config = dict(
    activation='swiglu',
    positions='rope',
    lr_head=0.01,
    batch_tokens=32768,
    seq_len=1024,
    dataset='wikipedia_en',
)
Each number is 200 + 20 x the weight over its row's rms, rounded and kept within 0 to 999. Layers, rows and columns count from 0. The size before them is the row's rms in percent of the matrix's.

# layer 7 attention output, 128x128, rms 0.0609, rows 49-70, columns 0-63
105,183,235,173,199,215,223,208,197,209,194,194,194,204,208,194,225,220,223,183,193,206,187,182,198,182,198,148,193,184,213,166,193,191,217,192,220,162,184,207,199,193,211,182,178,176,215,165,216,200,214,220,211,207,197,223,189,201,191,211,213,213,206,179,179
099,200,210,214,181,196,229,187,217,188,187,232,215,211,208,189,198,209,198,190,219,229,174,245,212,222,196,204,196,226,172,221,179,218,195,222,174,208,214,192,201,210,198,173,197,205,227,198,183,185,235,191,163,217,177,206,199,213,187,182,194,182,188,156,197
086,219,197,165,209,216,217,185,214,179,199,214,188,203,183,180,194,186,186,206,202,190,167,180,204,204,153,193,223,201,180,183,208,181,178,213,171,180,219,214,201,202,224,190,197,224,171,222,188,214,205,226,234,195,194,166,207,214,195,206,220,202,225,201,187
107,173,209,193,199,171,194,188,180,174,214,190,168,182,202,190,196,181,189,186,178,208,183,206,191,196,217,203,212,185,191,216,168,192,198,216,169,222,191,209,204,196,168,208,209,210,205,200,191,205,187,173,219,227,181,216,195,212,209,210,193,229,199,199,230
114,216,208,204,218,188,226,200,209,207,204,205,190,192,217,212,193,225,182,166,187,164,223,200,172,196,200,201,217,179,188,197,217,194,210,197,196,167,208,219,190,223,228,177,210,215,196,201,223,170,188,173,192,211,179,188,185,205,184,177,205,190,203,229,210
104,194,196,248,188,204,207,169,202,192,219,187,198,196,187,196,207,205,201,208,186,190,190,191,185,207,190,229,208,168,208,216,179,180,187,201,232,163,175,212,191,195,211,214,184,218,199,225,188,183,222,190,168,190,197,176,184,195,182,228,194,185,218,187,210
097,202,202,181,186,192,208,156,234,219,186,186,187,223,198,184,198,175,184,184,206,190,207,183,197,169,200,190,202,181,224,173,211,169,180,214,180,185,189,216,188,185,220,172,222,209,207,205,185,212,211,221,185,176,218,194,189,207,201,192,217,218,189,190,230
098,208,189,203,204,177,211,180,240,205,166,194,193,183,176,198,186,199,211,187,224,191,231,221,196,203,175,199,181,178,197,202,211,193,222,234,226,197,209,203,199,224,186,210,188,187,196,204,219,218,173,199,217,182,200,223,183,211,216,185,180,228,171,232,216
098,188,186,186,205,205,182,228,217,193,216,193,220,190,217,218,187,174,204,206,193,209,212,185,210,203,209,194,190,212,233,191,211,243,157,210,199,200,189,175,234,213,192,210,212,210,194,208,211,193,207,184,218,205,166,181,194,233,229,202,229,184,188,204,224
108,206,206,216,189,239,219,194,212,209,163,202,213,191,197,188,178,180,196,189,201,204,183,198,220,206,212,189,191,199,213,196,191,198,174,173,177,183,195,215,185,196,197,175,176,179,172,204,179,195,175,204,197,198,211,173,177,198,190,207,225,191,200,206,193
102,178,211,217,188,185,212,201,187,195,183,220,224,188,214,207,207,217,178,220,195,227,225,211,195,212,212,198,216,169,179,219,205,190,189,160,196,212,201,189,178,202,188,189,213,187,181,203,189,209,212,186,212,191,192,209,209,213,189,232,217,182,182,226,165
095,207,210,200,203,182,192,196,194,197,227,230,209,221,244,196,212,170,208,216,191,201,194,212,203,175,213,179,192,191,161,212,203,190,213,201,181,215,216,226,212,238,205,226,175,195,200,203,175,185,204,225,214,198,181,202,211,194,199,223,212,198,220,219,190
089,211,186,247,182,190,184,176,224,227,174,213,220,193,200,215,202,196,222,197,193,205,199,208,192,210,205,202,188,203,190,199,206,191,174,209,202,206,200,186,193,212,199,213,207,201,245,190,207,194,174,179,195,229,192,218,176,190,217,201,188,171,165,193,251
093,191,177,180,193,196,205,197,161,207,193,219,194,211,205,218,199,193,190,188,219,186,190,207,178,218,226,208,191,209,212,203,203,202,169,223,230,180,198,185,203,192,182,181,199,181,221,214,207,186,151,191,200,220,208,192,218,215,212,197,222,209,216,179,167
096,199,218,183,196,192,205,218,221,226,185,214,165,194,219,197,195,204,204,202,203,186,224,207,205,204,206,198,179,200,190,199,194,202,211,161,189,222,176,192,188,204,223,169,212,183,176,181,173,203,217,226,179,213,190,182,195,183,186,233,182,171,214,194,189
099,188,189,193,234,203,190,180,216,163,192,192,173,182,200,185,181,178,200,187,216,203,216,189,192,221,207,206,213,182,205,165,197,185,179,196,207,188,182,182,172,201,206,184,206,218,194,202,206,215,229,242,195,171,199,189,204,178,203,173,211,223,202,218,221
105,227,189,208,220,200,206,197,213,207,182,228,188,188,187,202,204,210,201,190,174,193,193,186,207,202,208,208,208,214,175,183,200,189,223,223,210,234,210,171,193,201,223,206,207,177,195,199,202,226,222,177,203,225,197,184,205,215,182,164,222,173,202,203,200
096,185,182,190,203,200,179,208,214,212,207,202,226,183,205,192,200,229,186,209,214,200,186,207,170,226,161,190,224,195,216,212,211,236,184,195,204,173,211,195,210,205,213,188,208,163,183,184,203,197,211,167,204,195,208,212,185,163,227,178,188,197,193,189,201
098,207,172,210,249,199,220,199,219,170,211,171,179,200,240,228,201,198,206,217,201,240,210,205,191,215,192,218,176,234,196,236,215,221,221,170,186,215,211,187,189,209,202,207,205,220,234,209,217,193,201,204,213,208,158,185,185,212,196,203,208,187,204,186,213
106,191,202,178,216,190,213,215,184,172,196,185,184,219,203,211,209,203,217,224,202,174,194,193,212,176,208,188,210,174,175,244,174,239,192,193,219,212,212,199,206,208,228,215,176,177,170,221,190,216,197,187,207,213,197,211,193,183,186,203,195,200,209,190,229
088,210,200,211,176,232,180,184,166,203,195,192,201,209,201,184,180,177,197,217,193,187,214,173,194,213,170,194,179,182,210,212,196,207,226,157,206,214,236,199,198,190,218,217,209,189,189,205,179,214,194,201,209,211,191,170,197,195,209,183,199,216,212,183,184
099,206,166,187,197,220,231,183,203,200,228,193,214,206,222,235,182,197,158,233,213,232,210,173,176,174,217,211,218,188,214,198,200,232,225,174,218,201,201,217,188,213,168,174,199,207,209,195,200,189,169,219,201,181,217,202,195,202,215,190,185,185,200,197,202